Each number is 500 + 25 x the weight over its row's rms, rounded and kept within 0 to 999. Layers, rows and columns count from 0. Numbers have three digits each. The size before them is the row's rms in percent of the matrix's.

# layer 7 MLP down (transposed), 1536x384, rms 0.159, rows 121-261, columns 336-383
110:522479541476537504529527509479431490524504526493474519505551494543482494471441489465507487514503514471470508501449507500473515493492555488478521
096:475509535477501507532505497495481533482497485489489480491535490519518441512496516499492494502508510531492516511485536493456458481504506515511510
102:487495523482526506519469529533457522506481498492482502498502481538494485526495551476458497508525442518475475486535517503532500464501463513477524
102:540511483533524540532480448474473477482498506521446456478491491503516537518476525500487477473500510522516490508515489459449491541479489447492509
102:487496484504497477489552492477527515469503499507527506515529487533488516517493514486510564465520520498507516517504510520510476540483512477501487
097:510534527474546464526512507474500503549472476459527456496491503523495500449437438500510451514486495537478509490484507535504506536488511511532495
104:484501484496509481513484512453521482509516528555493515477509529521483476520507532550473453521494508519536461493457511525506500482460522511550506
097:513550508499491462500475551499527471518504513496478475514495490561492515520487546452494502516515493519450449483499472502504472498527550486511501
100:523496481505512458529512480482516517495496524481452524516499512518468514491540493486498529509501519488473485508482505479479489511496475503535428
114:499497545524493483523534499489481517528551473514516462503496505485488457570494487456504451563502497478526523518475476483493517489444522524556452
084:494521472511513511523528534515497515469465504498480482499496532532480527490489510510465480515534500478508512491479495486503534496515475498532546
097:496447484488480522508501455524475508522503476472483505477507576528521493507540467488533534490467518511486452457491501500511510486499455507540500
108:515487544482508486507490496482501516511484546496485512523494481497495496477542497494504521490508474551525550474479489488515507448507463518482476
088:481494480489526525521487525523520470482482552507526522536504518510476469480489525500502523502463488495497478489528522492524496502557542414488510
100:493486520514505509508522519521508507530508505495480504490488494488518516476489511507481488487524516499530516498497454508515510511481519523556516
106:495525492446511448561486515513503432494537472496467504514481463511496510483524522447519517530504488492463479478502481508470478482470527519494486
097:524520511508513463506475487544535499532492496476466479491493524492547488499504506484456480486509523538488525512527493524530509494479452505501513
101:472535483486458495484526520515528483472489504484490519516520478532494502538504532507500483526487477502504484507463513523510530510498511558470527
102:485484546512507467546485490521492485484513528477460516467462491482475503519483518500515480465508532521485476499490518491435526440476469539495495
099:474536467515469518498494486478534519498477494543515505533506520461469524489516446475498512521484528511492474471534462497505449517511472459521481
101:530453470516516483554488525471506505530472552491552495508468500482491461508508503536488512503519485484445530469475515489481483467494489494504498
083:536518479523498465507477461445527498524503494536506539505491511516496514492492517496491485514487491477468478498541495440491462523482498484546477
091:536467502493505532489505507470503488487442466494523507478452482476549509547499514508498526484506540472474492528464515513528501481479478497464508
103:527494495489529499472531497504515491535518507467476498502476442524515443548437490443515493517511485497512530454505537534480515523461489513499482
087:513530523528498510474481502548521508456538507481463551537517506475496514519478511512523562482501467498519481531545505503493496476491474525494476
107:517538456478509512494517505500505518515507490495512446497440485516494485474540511521547483504486498445545528477488505547526481540511476482512510
103:495482512493560511560524498449488447530475461490524488509521458527486473504505526501455499497495494536460507451498515469502473455494496503508501
098:534474492480499479522446482486494489457519497473507534504484535428478496485532490499487523507534532509442489479533459500503450493485535502469472
095:489501528482506528481506472531551468528458481498498482515509526441537523522496490464490502467466526484528466489517428484527525492505485504481511
097:547498507472504527522521500546517482505499519503510545522513491545500528492490506502482498543498490470488552501494460477521526595535537489520483
099:538515511510525540517479496492482454494480508480437444481502491514541490510461510469546446480509503532548490535458488522510522474462512475499459
098:484512479522481493473526597482472500496471471475468503476472478539522482484519467562524500471472494492486510520489448480497499470534466469483490
111:482473511496537488509535477543490474489504487529510479499532534503477528462496505503447490471476474474500471527471514478510471487507460499493494
102:508499510505487472488517484478478503485498487508486497511504514484578479532482504506476471506525506435518503506511489519496501493481508513509494
099:509473495494534492541495515496502509550434485492509508488514522472523486498464548500492549493490523510514464487467480479489454499461516494491488
092:465498529504501495433489475481516480502475552504524496473510518524474479513531520508517507485489523533488511529505502472528517497510515512456552
094:510533502486492480493535499505482532491491524477544518461539493537477485555458449500494451535505519525505458466476531490511506519522496560486501
108:503522504497528470530518516476480473547523505487503462518517510489491510539478504481536483523493514471507488524509470491457507500507470508498515
101:483472529473502528526533512505475493463500523511551464513482541500484499516524468515514505513493518534528505484447488480500522476533474463545481
104:512523515480518474458502525522522497471483520507509514511456476521493496449448505496502513545491477527476461514482475487491472510495485522497478
088:453492509455480482518514494495486510495505535465498508533489489517506519480499443529537500518498526499486481497483518513518512496477510511527500
088:512491508446556534490498493538523482509500488471507513496539464530514537462506481497511449511525455493531504495502496497525514504478470501513476
106:505532539486489469527484529488474500525481522507470489517490514503488492470477536501518545523511481482482537468525498513529533537466493491493473
108:532547510470511447496502519480502472490508536501489523489498466462515482505498503529491505481534535521540469490486523510533494493488530498540471
093:526499493502501467547488484523474496521495497518517503510525473504483485543537511513528518522483566478496507496464515477483530464493477490522489
097:505543505515522508456467504499558465544584490497498492507502468442497513418558537517554508474483494509480507514521474553486488522492477484485485
091:483511492506485495467479438454512527502489506512471526497508476525500502518540570533497536473513506446523455506495504477501497542482532533468486
096:513500496505500465480453487479497490461502489489521523499502495488496482483503546471524498480514456513513568520500529494508533501511528451475490
104:484503502487500502481503505470497502485507486469470521524501470503489545513498490492520507494506524489474468524453486522537487464522483474468504
094:498514503494511502500490495481507479511481531502503515477493533519464506482486468487505489492519454454546513511477494474524528548457464542479438
103:484473465491515523493463536482498482479523488503508503501489503496521530474471532535521470484500523500543539489475512542544488488461508458450494
100:510489485509519483514489509420485507490474521449464488539505520486478535523475489491534486508524491537517481515461505492427490501456502504542561
091:496511525471506488502489518493484486514516492503532488495486457440531480531489458518506521505523479538489520515467515539514524503491489538458507
097:439508481522510494469527512475418518492498498475498469505496491498497494531530498485467536487533504531469492480524508518509506529491498463464498
112:464529480508493491518500506499505506515501457465479480474502474542510484520482530470425546497535499522479479477501464488485460461517557451510447
125:473470513515488487548523535445510526435474468478492470500475521479520448521518486426509466527506525485503468498486540496484508460490516478476470
105:484471545461496512509530517464537512504512486546464472556526525491490461519507458519522526441517462493442511476507540479520481487516500527484481
093:505491552521492490515469514534492486498515522547480502514455513500518495511468522509490465503538501469479464476465509514525504499481495487475476
098:504517475528483462496482499489535470510467526461555499480505482569467520497513501518499517517520520487502488499509501546506466478493534504463496
107:503485445479509512510508520491544493500502524517498487478492532526496484485480492529521507489532481496483498465482482512542468458486525513450476
107:492491479508535494521512538514527518511498526462506511508484493485506518485437486523482466485480516500514476460475501510468450464490483515489492
105:482455561456512541491544473463514481495497483505499476464481470494492468502494483487454529519517537491516499547475465486499514496501522495470525
096:486454465507460478456508464472487494480548513473490504458472490496522512504472507523496541505485488493513484492481439516511478491506473498488491
094:496496500512548512507507494484517538476501512526530494527511541522479476499508508520508455494523522498462502496481515514557469492517519572522538
108:505528471500502481467475516500512492503472438457484487559471525481476520508513510464491501485522530490521507486490437491551496463525504449481511
102:513512481519471494520473442524505512466511537462487497531487508453522513508525528475506481463485500509535516506490520521489496502518516505465522
109:472487473518502532527467493470479461480453495480524486543544475504492472495473510471483497531523499471452516526465531507468514489498508511474497
107:518497519521497447530492514467475484506477523495528513547520470501484504439436500492506517505503520523480520479504499491498506425514462455513460
112:482475525511474565513532457535469497505498504524483491539508512512488560511513535471504516542533478498516496517532518531513519542494526519488490
097:503522530504480510472451535481460495544501507512529481498464454483510486534448454474496510500472504470524500524506478502497445481533440499499481
100:508495498493495503509533481493514490503506515480522546510495488524516474551478498500504503481513470465509465524486526478527493491518508493466496
102:474555539500509509514434539509512510496512491494489551509520478431477520473509465468459493494497545476519493500500456480456517458526506505508477
104:470524510503484486493510436516516470482453481464498500514486490504501554495495486541504461529459520499509485544507503486484476453485486494529521
093:502490529486499484483511462472487474500487488457467507514519455562468487482545486514457512518487454534475508481522477513479522494517468447475465
123:499506523492513506508527470501489468501537462519524507512512479461523517543489477465552543494497548519493468514513507456510464494487510498500536
101:499444457475479486487515473474506493495500481501471482495519484455519499480480508520498470508561475524513477489499504474507516495508522440504555
101:474503517494522522504534500488531503472522503503512510504457479510526514476542478497543513508499511472513484491510507560491511455519482490524495
099:514498456508473499512458435490535482505487509501492508477502485537483495493495531505489483486526472481487488509503497536441446530492462543514541
090:521528482475492508492505469493478494486477526474531503487505514540472515503519503490481499462542518503495476536483485524506452501564484501507498
101:509493532488521517532475516502512468507451496493495479457503471488483472496464491515502465513495505508528480491500537498493510540525467491448472
091:485474497509482492466477500495539501540514497472490516522531493525520480484492544518478528499478515511499514489460486528482538470470486478542489
099:496542535465528484476479537468510478493505469507536459523519519477562482525477450507537459492534476530458498515521541488522490498504505495516507
094:461516484481472475451468482499508513537485555546511470516503555477472474550524515489465508503453468490517507534498495517495477490555443458445477
090:521542513478562464503450508472461533501528489460495486533503516493502477499511531475556516475483505440542522455482473508519466455524457494495508
098:500500489481521468500493508516493513511492488496501459525473524482540518465486500512503485491513518507495468472490528476492485460537505496488470
090:518511488526503519490520507532455514522503534480512508504487498492511503474504469520521509523502495448479485512499479488490486507515525567505558
093:511507523526502510524490520494491489553510504489468478484550533471490530492447504516518523515506486430449457514532493516495537538538490510517484
102:514541504482504447493532490471537490484492472500522541535486473531543502490497478549511514458495525485484507431464484519487535522490486500515517
099:478472493519542471531449491537486524483475549503452477503500549530481477498495470450511467486470529506480479498477491522472455483501492516467484
101:537493515478484487498500478455491474491506482475498503472473504501541493516478552541500497463519506563496543495454492507477518481523515553498497
096:486452513459470500544477516517482495509546478466474496474467440491490453444471526441487507483491485523466512520502472475513480494491481478521482
096:491458514489498500453473525507496495498479485547464546494485535486499471516489521506487569492471490507510483532489468487475508492537475469501486
114:511492552529508481505508496498509497509487512517535525497507560482512477484469496489505461491483467448486499524488512473486484515503541504506491
103:467493532493489500481462525493480527475524498492470485483502553505494476521509491506525491523517454496490465515514527483473507551490527469465492
112:505505514501470512536555502502500480515508511432492492469470537507470505542495517537475472521455537512503483499524513518478504495518480518507547
096:512518544496485508518489508478470526504561483500463497514509473497456496516509514541499473503517508502515484508487519506466467496525475484543534
093:467475477517466457496534509467512507495507492485491500520518498521533454447496512510504524525492529497473475523490494503466500561523543480514471
101:491531509494489505468526460500520496516493487483486517515473463502516494507474545546483494525484528461468479521516512492535446504452489490518501
099:498445528414509507478516480472516495515518470483569479494490518466530464442552463498451499529530485479511471525527508470555500476476525504473523
092:533527512512517505471494478460544479537478487481480552439494461510497485465513514489465503486511451548538486493498484521541523493500532543475504
106:564522483515475510497504531455502501457511518497517493520494508520535497462487502547462498472480469484536498496482511550512496497474500452495505
095:532529525529546502493510481496518535522531505511459504507476494551495486479525485510534501504495482540476514496505433520480522445521508494501509
109:485529488523544545492442522499442500514526461498509506528452473485496521468510496501517465455494498534510512538460530537516518505487482514505491
096:502525528498450517498497502487504527520525492516485496506512474546521494500474511525482534553503514480472485490534503518480468504514517511529510
106:511512505511537505484477513554518532528487499495456454512509515505525517502513528482469501469473516512484535523508514479510546463510471473517506
095:452506459506530472476493510470523469463508450521486475502482498462525498560539530451502512511518497500518476521515538466511516485500491484495474
095:509530481463526491515497496471521483456530525478472516481507461494523501519474534458475509497484526464508443493498472526499507475497522554474521
091:523555485476526494506488479515473530494518460467483509496470487492490486504476480497480489542492527503544478490517509492510519510491488485462508
094:508476520516514456494489500516468490516526513498524479506534492484549489520486466473513536511499535498487521506514482501511498538492496563499523
109:477479485511486484534489478484491556509517522477519479484549521445518459505487481521504465499500482530523499549516512463491505490547485511515460
096:525473536548504496494535460535499512528502442511526497517502456545473513527496513456510442504492484485513499481542487510524509497490499503524462
092:519491458493493493484472482510531502520532528509535448488470494490492475529503528471551508518513505490562490521485487539532502531512521496492484
094:540472515482479493500497538503506574450486465512507527501489497510435513488506498492514486521494486495472542514482497503464516519515507495499514
095:496530512520489521502496504502445542514471476506470473536536458534497569507489504462503455513483506450513479512505479499494481471552469553483522
108:500500537497504490532465471472481448528473515510458535519484540525467507459488512461484540493528504473499530531519462501491500493512463517502478
099:517500498423508504526488514473496507479526542466485495517490463490470492488475498526535501498465495519503469526498515504519524522475526505503530
096:480516497491490500518499444503496497465497510431485483487494503509476519505507501456521522499504489498494460493484480528465491514509472496538508
105:513551504478466458552500508509502525459535539466486482468495489492510507520484436448498479543510487512508522547522536469476490512484513515562507
103:456545498477477505483519495474527481526497537481445497554515494421531481488467499552532508482509494485480486497483477511510496559522487519534492
096:500516507537491497507494449496483496480467541515544488457523549488485529468521457480476501499486528515512478480496536509487499487485455572485506
099:521475516473508483495483443516479508508471504522489496508474512504490521532527514475527499483470485458537436501498500483515520474457480521482498
106:510520474506560515507481479530522508478473492499465521480507489469482506505466524433492460475523486470512474514485473481470475497489506477480484
105:503494481498540487514488526488481498488519467479455472517482465506502525532531495481475514499480521540497536500527540487488512501476473514485486
100:487542476503495497497505521505468464486446519468506526489475491536477509511496501492486505516487523498487478497457526462543501496472508516524473
093:503493473490503497496532479506509493469479502505540503476537489475508530518498486477494493487490464483527479504478525482509504535493519497466520
094:484489485494494511499520504483506472502500477505510467495501484539460530522529507504530484526502507512475480521479506543477494510514520477494575
101:468536512499473517515480520538526489476508532484500490502487497460485455496479554506445485510497480529476504459550447513501531468459532487490471
097:485491531530494437515529536452500501487528493513466540471484512528509498508507494493466506490490497488498465494473511515477467475522500506486454
093:511489516498508474477476495491471510485485482459507504454479486514508470549475530487491501533552504478487501542536459526504484500491461495487487
101:473507497500535508482483511517500505526458514497490497476516498518511499485493533522552461483470482520501486480532451515508477419491534475493500
109:490513472487490498507509512493497490508504508495543530480492485500512483494522467511467495445494511542515466503447448472481529460485531493482497
094:517473557519549499519542511472490482469483509477486552490497478498418515501541497500483489491502522416478548523498526555466472529459510513490497
103:528473519501542526492523485509469476514527523533529486517520516533508468503472465440509497496489503526511496465492490478531504509488527503458520
102:497493507502525512473492501492488510513528495499515471518519457538488507471488513550504554472482499501482510464491563529521494474497479437440446
093:501481536524484507493492484495463508506545458499452478456512500520475435490485518497495479488554526513551506499505487514490505521471521523521516
088:480534496480518512522492473475492456502514499506478464501509498517506485514517513544511488488485527490498520501490496530516532497523518504487504
099:542502521507515533526482532508517530525498521472464471506528483449487497512506488458472532505507516516557539512523546492497565531504463483469506
097:454526506499485509524551507475535508506486482519532520471468506511539500497489565512544520489496494527498511522499509514475474514515552505508507
115:481521514527520505482518532491459470507478514489544530433506485511483547452510524493527485470477522536448522487536516495526506486486481489518492
104:518489480482536477545498496506463515476495519500510524501515509535494487449539512516483500496495496504493500534489512521503506522491512530455497
100:493503481490483464490479488465532471461499500485482447542495490482486517508500521443481462490492517470502535535504499514510461515458493514505473
# layer 7 MLP up, 1536x384, rms 0.154, rows 122-262, columns 336-383
101:497525504511524465468538533494514480523468493517530501500527523495525485491518491534539520497565505479505546461513462537491505449498518506501507
099:540487549486483466510513495562486482526507465459527495514467555501476520502483498516517482488498487489480511511546500497525473487499506502490484
104:490533522501515525485555538446460495519478483495511518474531510520507522478498476495511478510504502460494502555510512541497535536495516490536469
091:480488470493462497510492529500550521471462467522518492551491500508497503479491528537488530517475478532515483528544522509521467524528515449505537
099:473465488499449513461510522508529487528492496520477550489513477456483502550533535487500436523494511489530523483494512480475512528504491483515489
103:468513508506515492506498498497499496471524512530558464490462553478492496497543489459488508512474528506498482520516462506517524484462495494531506
095:516435492511480509477516513497536512529510502514500523573502464487516546512571515482502524496487453548459505472458502469497486468496486511542482
094:527508481501480506464476508494530488505477542514521453517495511485502490487516545525475489519524474528500549514452534480559468493483470514503491
099:522508521485489498476454509499493488508530521504499485483484522473496506482558518516492461511514486521470496505466496464502537512497523503503505
090:507478508501525498502474507498499450522456501488517470509495496528485462485498520507498470496527484444500565547477522498485484542495501478533483
096:513527521590515456502548507548511513491519524470514494503480528465500549492502525526479470505516489491525455505516494476491500507526481516494483
113:489535533541484495436521512481509486494535491488497516544527465497508490472512520532469490517523480507498544481491532519508479467480451502470473
102:490502439475535522479472512474513515487460489489472485505493485469493511498510482531483459499521454494475519521493508537518507529488486501497467
103:461496503510491466513483494487484532496511508528470486507504483538546482460486537490486468470458529505449501493508490457517538476528511559500468
095:515534458516433519506505450510510498436491529469495485447494455494460463468500499513523507548480522467518500489537495516531515478514513530485517
095:508481507508558495519510494491542518533504553483506483505457542513489464512514518488484481541486542528508482555490506475498504514518554513462525
107:509435500506484456481500521471474466463492514498496458520528466514532517495487480459489517498533469490474467459487489490504512547507500493510495
099:511545477512522449504490511478491476519463506529485494499505510469504457478489502480514501513478446517485530506488501485514513496485511516454526
100:483455484478528519521477488539467492509491452517450488503553476480483492441475518469525438474477489532503523475493526532454546508562528538470533
100:503498506505487504505520504525473544511540488472491554459490474508473496513508472550457496448490520515498515535521479520481545470524500447473509
096:515507524473484465500504526497508465471487516502504501482548506442498522482494493511465472508526480494494518507493508513543509480476495492504510
086:524534506488518530496497480502480517508523546467510488503493534470500519497472500513523485526506489524510537493510472503557488517514481484547493
095:500501496498493488469488518519497469475474491548469453506515487509492529545526495476493515500505547532475506497480469504499511506536502484533468
099:502495472500479497547492495425444464530508486503495461446505505479487484462488511514518465506491490510503550500471489516501502541516474494484459
102:489501484473522505529499478495483458481472482477470506486495518390527510487476463529500514482480494527505483480517518489487517546480418482488517
103:496506572480519483496511521489483511506518508581463538517540517502504486473540515506505483517471469496478477477543507514503490477494488460485532
099:521496465530551534448512560516483499478467499484550467474516556482484509458495492440481474530504512530533458493496517461515473495494524516490521
104:479511509491472519502499545503567501469504520463510502499508504513478518518496495550520491480505517460468497532509517482468473457537525514539455
098:529531501551511496510528491504397508488506514508500512469512509501468485511479534498453508522485515533534499530498502505537492480510459493500537
099:503531484469497480552520498496449492494518496483512522491516506513499521540503477471505429458492491494489491504497503520532491501505540474503480
097:501499528503498479517477467490536493496488526469541506543479481524503497484479494508526489513498483493493537548542506526501495509478515531498504
097:499501473535478516480511483478511476490549517510515519529512470495526471525477526451489495497470436534516505490459510523503510478498500470482471
097:504529508504513493503508518514518512469512515506512531504486496496494495433515493518520497500482454522502524463498504505522453445534530439473475
102:462539485510433490509530512506520467506490504536475498431492476508494482492495489496473491523522499518483509498506535506477548522488535492477465
099:515500520466448478524499516524517530537495492539458491536527572502477501480534512456497540487509502455539531474529533478560482496472486454444534
095:487459472484498472510531489513494504504489530533507460507478485474523491456510496516501498481511474500533512491508423508499510464459545503506533
099:510540494472487572512504479493559511499470520500544498505517495507503496475490504468559522455514495489481499480482527504477532495522539526491498
103:463506489462505518511546496458475498491517477526474481513484473491469492504510537499491508484497534510517504472500501516447478549532494448503498
105:494518454528505474490501491520468482509519501479495489474490464440481494480507544471455487500465475476467474495483469487433487457520521515490507
095:463511464486505554542516483463497530475554523527496495485500532517531492476497513478492495528504522508485529503511506476493507532486524466505474
091:496490528510470481481487497460479489515477498534478474470495542519496504506503461529512513480456544478480584484478507486479507453505506499494498
101:498505540504502500497476474429494559474489477486479499528560494527488473555527526545498454492507515500544484475451513522495517427506507538510468
107:509517507512545526503515534490506515468480531511502452510507512463522438538519489514502489535547485534553487530535474526481482538468541558554491
100:527484515538504508494508503484529541524480503449519482512471491486478536493509503522494481527520495482547490468528487487491487537505505520522548
110:496502519526491473506545548491540525506486459471517490489485522503508487500502542506508482508468512514451507500525511482499520515500484504508478
098:507462454508473525510501492521425497508492509491473465512490458510524496507489513472459533503457502517465553481470515515533506477476474476511508
103:481458501461523495536516497516486543525504516520526485463506495547484513552488471514473535571513444532530501528461515536507524517482505519473510
097:546495456530471497530508487491464446475543488519476504493474497502512515508473489451478488441509467530493475499507472496541511486486527504516522
102:535482507491562502473474510504495488519485526539495481503486462531513482482508459471503503479484496495536510497479492505485467509451508487549493
103:518511525477464537562518509539499526494504522456489529523551511518502505508477519482457501510450453461516477534495518525515532483494520513495508
098:468503452495470514477517494463516495495499489504528453488524501507563488518477525531467493514502518444511455477494444509488509523541517505473477
092:537469469525508556457454494526484512496485507541460487494498504543510527495506466537507527492535493516474527536514498484489478496505459458524526
101:485514495487546523505515532543489507505503517515455535531477485491528531488548448511456524479530466528496501498525519480509551529474481485521514
100:494489490534514459493530534499493458511493495504512473470516510502535465503478506506485517463481508503514480462484498534503518481512524470500478
143:517465471482487509486487540495494509481498500483507486508486524434514494487519461473508473484508516497451499485442509493503512496495489465477530
111:545509557472540483543508480456464530456515473494487514486511459532509499486507497505523452518471525522506478524454484486489496523535510468483464
091:510511445520532507522497488499507507495518505456539524484478527502499475490513460464537492534519485553461478525527503464503488473492495520500545
095:480501565517482539464491521522523482540497466539489485451445520530523485529505504478501449492480484473461494480472437476462509502515434513520452
104:508497500534508485512508494500535469480540509517505500529498505555494505485463516484461509514494493527494470472497510501464483473450506501525543
102:511496548538513478518517525484516519505526499533528508500499508494534494463512505550494497494474543501531529488462504529460514467513506531533479
096:478511505469482509505547458512560519515488477489464450506490516489464504481484516486470469531525534490524469522506477489479493498543497513511485
103:478492545439496487459509504465518492535506519500478488505539476482475525515519501525469496496497488489512487475499520507480465513510508524500492
093:504492485488475493460535463480496534497490520526561504476508535465485500418544507491548487499507528470532484470523548455524495483529512502478519
101:449538507499501487469515502550462495446516488476529458505493488503491467476444440516514531527499492550462532515487495499509495490540491468505501
103:438483520541474491504492506531510521539518513508527504539518421493523493463495469494484501556538528514542493513534488522522475461529513496533521
144:507538475481482477511511500486512520509509482521465496499498489523489500465530487525498475476516455460526495495491526447498460511503468499527484
099:486465525509493494561500493514483550488494515506510482510516487524490502550471514552472515502487489494485529520494529509534517524490520479542503
095:501547523478485499522489497520561467480530493502456510521468524550504490438507493462495485497492531510485502528520548485497498504487525531542468
093:486522461508531467492472521486549512456482471471555484510540507526503463454464453555520472484474523525501486486547514502455491505460529494499503
100:518507506512507496495449526504498512478479497505467520502497479495465498450514509460484499529471504511513500446552521489474519497505486516512479
102:496490488515476548496496583459540506531464490507542525463544534505494468533528515483433514464458477477549502505476517500496481514504518482526432
101:506492524517466496486499523500482477463501533487505514549479478546460519523489500494545526514524559538516503514526515459482471503477470477524528
097:477488473523498513509505500502518514478480495516520543542506424499499514470460482484513500495529508459482448522460518560498474513543496518529556
120:502516508545482561479504502545534502519565508521514485524503459456495504538484509503512514487494500512468527492519483455495520487536481512475562
098:493489514537526470474502456509435493507523529499555513516522519484469444462465453526507477479503538506483540539471531507504501576479501496504484
098:506477463494491487471517476541479483478499482474461525511478507498517478492497474490506463520527520507539518484475507460473508495510503513482516
109:493544484507483535501475472522536498406479475499498446496484458486485524500498491537495503479548511507503482495513506477486532483526468524502495
101:474449478498518480477541489458482487537491496562520484484462476502508493546516486518551522477506479505478509480487487455492539539544518517513505
098:501525471479482495495541488499541470461488508476483516502496507491497510508484531528449490498504526488501484480532472528504508466523446452466503
094:522497508553536484496497522508439490507523530534529460467473425530494510506484487462504497508478499478513505496520552467527498532527544531489510
097:521521497504472497498511497501517480485496506490455501465488483529480534523502466506511519519519505514488509497514512493475475461466525525498492
098:517532487525487460482520484496486513475501446436501422520491491482552509514472494532494462550537498501544511462487537484497536481495480522523470
097:479461484509526521454529493475492480490503502504545448476497510495461488531489499458473459548558489542493493513456492492539512518475501467523518
101:481484522504521495507504483501498542480550531494482536520498552478496474482469492479497470505466510467510524524537519516487474473459507545521474
088:533503486501452493523496519523532558500468478502502464477502515493506515521500510508496483475489491478522528505477540486487480472504506494483486
103:498528517497486505524486477472532482503491502527548512402527535524487513515417477471472499528530484502458523504533509473520522542485476463504452
099:545513475533466492466511510510499496460483513507487506531497534488488459498476547512508473506499495541502514505482522469464496515503519512507498
101:481567484530487497486516497522562501510562499491545477520499472468494499491504498522505475518514499459523472484501514544488529528479503509503488
102:537518451473479469451517508489521496490499524514496458497498478497470483531456492513439504559500532522507532462504487480497534536511493475495491
094:485556527561486524472534438505521527505465548533523513536524522515468528473495503539494441490491584467515519499501513453479551560485525498468524
099:503487497526482470523519499457522462528504528489526488522521531496491543475521470500522490513505515489535535519513531504503518467503526521467499
135:477473466500478481481538467521516499516487557514532521483500516504489472563478493539478503503519490478476523488524515502483507527491498537552471
103:515474478515425529468510528495511478524493528490520501511508541503508470548509480519499503537496500527498542525491536486534556524490505495487500
099:494502539484514502526515506534507497500503472528462487520509469473485488514489492500514475508502533506486511491532473520484520475491527485527529
099:505530454510512456448492509516532534504459523497512489520560539502465545480545524522530538504473489460547492494474502529454483502517495490482515
098:535491519509510508524521491495485506469520478508501503528483493503475509527503526495484509501486484549551446479483540489474478525483482497475538
097:504494488443516495514510504551503529533541488493484527499515457513488506495495495505450446553501506471476528482534508519568494466478507490549514
100:524456481473474497543482527507506502481502497512522461546499519528500456535498514469508514546505527489515464519514487537497500448531475482513520
103:525459519488473474509489521479494496494500514524507499478573523508454471494506516480477508512464502506518506517460503505536489515524497557530510
105:507503512526521500547505470488489530464445487508498478437518487495500524511481550473503505488469511548535514514479511510548492498504532525503493
092:453453485461503515467504467518500484491468439498487499491502460483495464527462505468515513450492527474473489522469525508528463549484518469502511
099:504498572541498541518473527564496496476549502501431473498529467503544502471493510527501488544494495527477515486507575506502529538519522532497509
103:486529489555535456500504504556489465504521519481515469490485523505551510486488509459548536493468522437531504508483511482485514510494485498534467
103:508475496519496499564489488486485516495527534530533515458499494488448481512509488506516492478466500448521512508499504478507475498467470503478494
089:492495495531481511520496484483473502532466492522501465505500515495525452444509486477485512495492456490517507550521488533566522472493464439488521
111:505486479524551488515500503492487490484504521531507498521506483523476504509486487503477488520522441485518508516548477493553498465484467512507486
097:453449518548493489523531510518486486448511512548484491500535549478530507466529483534518519456511523537482541509513464508447527501491449471512485
097:495518512498464509538519527457477476522522487479492470498461471485510549495502546515534566525511489502516503534452512481504465508518510445500508
115:496500481466465464511463519514480549505477503490522485494453504456532504504519506514502477511552475522457495543444513539499510493537475497504523
098:484498470479477490462520479510476490521491477490507516505515511523475537548438489517517451469512522491511460460506510486522555455497495516503541
095:460471503468527487503527483484491518520480512495542486565499517484487492487507495530481506491479452521554508461481485503526474432473520541478497
093:483505541576487505469496499488502513483472489494500503486483510500488527517493512519515520541500516494511503481506511477507494544490530491512505
092:492493528537467482455489485492511507496512499527530506486506479552494546511512474530520519485500514482547513494473547487454526463509471529543517
103:491551443533499542476474487516477468479484497505492485483486476456472509469477513511482535521514496541514493505519476502499455501547517526479481
103:519443491485489523531540510494513505509486485489465526492488514507536541496474499493503490491457504485430484550531508496513513445498458479527493
095:485480497464488515506517506492482463493469502491502472548513523488478482506540472471488481519505495485548512514514528500498549546519545462513522
096:461538494501484489512494557503539499484488551510490477473493466505507472516482494432477503483495510461493450498495510513490520467515473501498485
105:514515503528487493497502507509497485515492521507523488450482512577470517548518504504522497519482544526476519543541546509516466484478496479478472
101:541518509511533457489498500509516475508530522538483487496453494500515513479484491514509477507468515496490513502526517469500471499493471453546536
095:482529440447472511539505549495525528470483522525500553488494517553493473467465489514509487499515506493459525496473536524502495470479488492499457
099:532458480521444473503428506497495498452502490507492469484526497504510549473499511450551513535522522503492463511514470475431516493461472522484483
099:481526509461489515467492481469526528473479557501509479532493495547501531475528571511520508521534518518435521519519490429513502512528499485502478
097:483504529468488488540474512481517498485504511505534463582511503487533452565530517529499490497541463512501479494490545544524477490503466486531520
093:509532513473487523507449543502494512530495513504489485527498500477520444467471488448475537494525540483499499497495483497489504482504516487544516
099:503494531463506494511488531471470528521456509512525491498480501474492465507467466519492497510549494482535550498490502493523517502509489473523483
101:491488513512489500509472481513472526495497524500517517518521522481536472473528513518491509503522513502542507582516551547463509521539491535475541
100:471446496507504462491522464503510466447493525491509519471484502497516495450522488480492503492463456480549504466495465488497501513521491490489487
099:525460474493503505518521492497524504449514519526493467530510492476487473498544489531479518473455471505477466487507474508490508465483488521479474
103:504503514536538559517495465462496504511480495524558434490468477480487529479534491462508501532511467456511551518512502516523460498443500489508485
109:504443564520463514534501527483489482483530519479501498488530497463516460463455496499520471501517549503509503485481489518568497501481486516540499
103:482499524535481526510527549481494512494439501537520530491503494489524487457499472540491498448509518495481508470553551470494514512452467520518513
107:479443503516517462506519489502510470531448451500504473523457528520506460500501453512548503551548481534521480481504515531510517546464499458493493
098:480524519497441485496496446496490493543489539540483468534539505510455489497495492500530528505471505481503489487521508475566513504496481511496484
093:449463483551543555487528498468525522480487507497500475479480508493472583498528470519475530503517483488460441516487482500473507513475546535437501
087:515488474475492479493507475469553487478485495478529504496522472525543522471491520504495503487470479495506464496530490499500470506508500514519560
101:467498469479477535523537508472514489494519480489504502497490478471525481479530541464517497485460511511483499477460458514525524507493475499527470
099:512506501512486506520514490552504504498502481517472511515494514503488475510499474495487461516513529507513495483512474489511507542488474492501538
107:477513506543500476462497478492483495501505508508506501503511500451527526494531498499516473501495431522528528503491466488524498490542507520527509
110:515509519498564491506505488473479484521468517547493471499511470508492487492494493505513515492522498473490505510465479479524549535513533484538484
103:491521543479492513488489511529515513540508472514524506464490495529515489507506518500515521471517495499515484565505468497507514525509495498515489
111:533531471464446479500485529503442467503482493501464501507455518492494500454544489513474501482467544487482478474506501511487531547502492506530494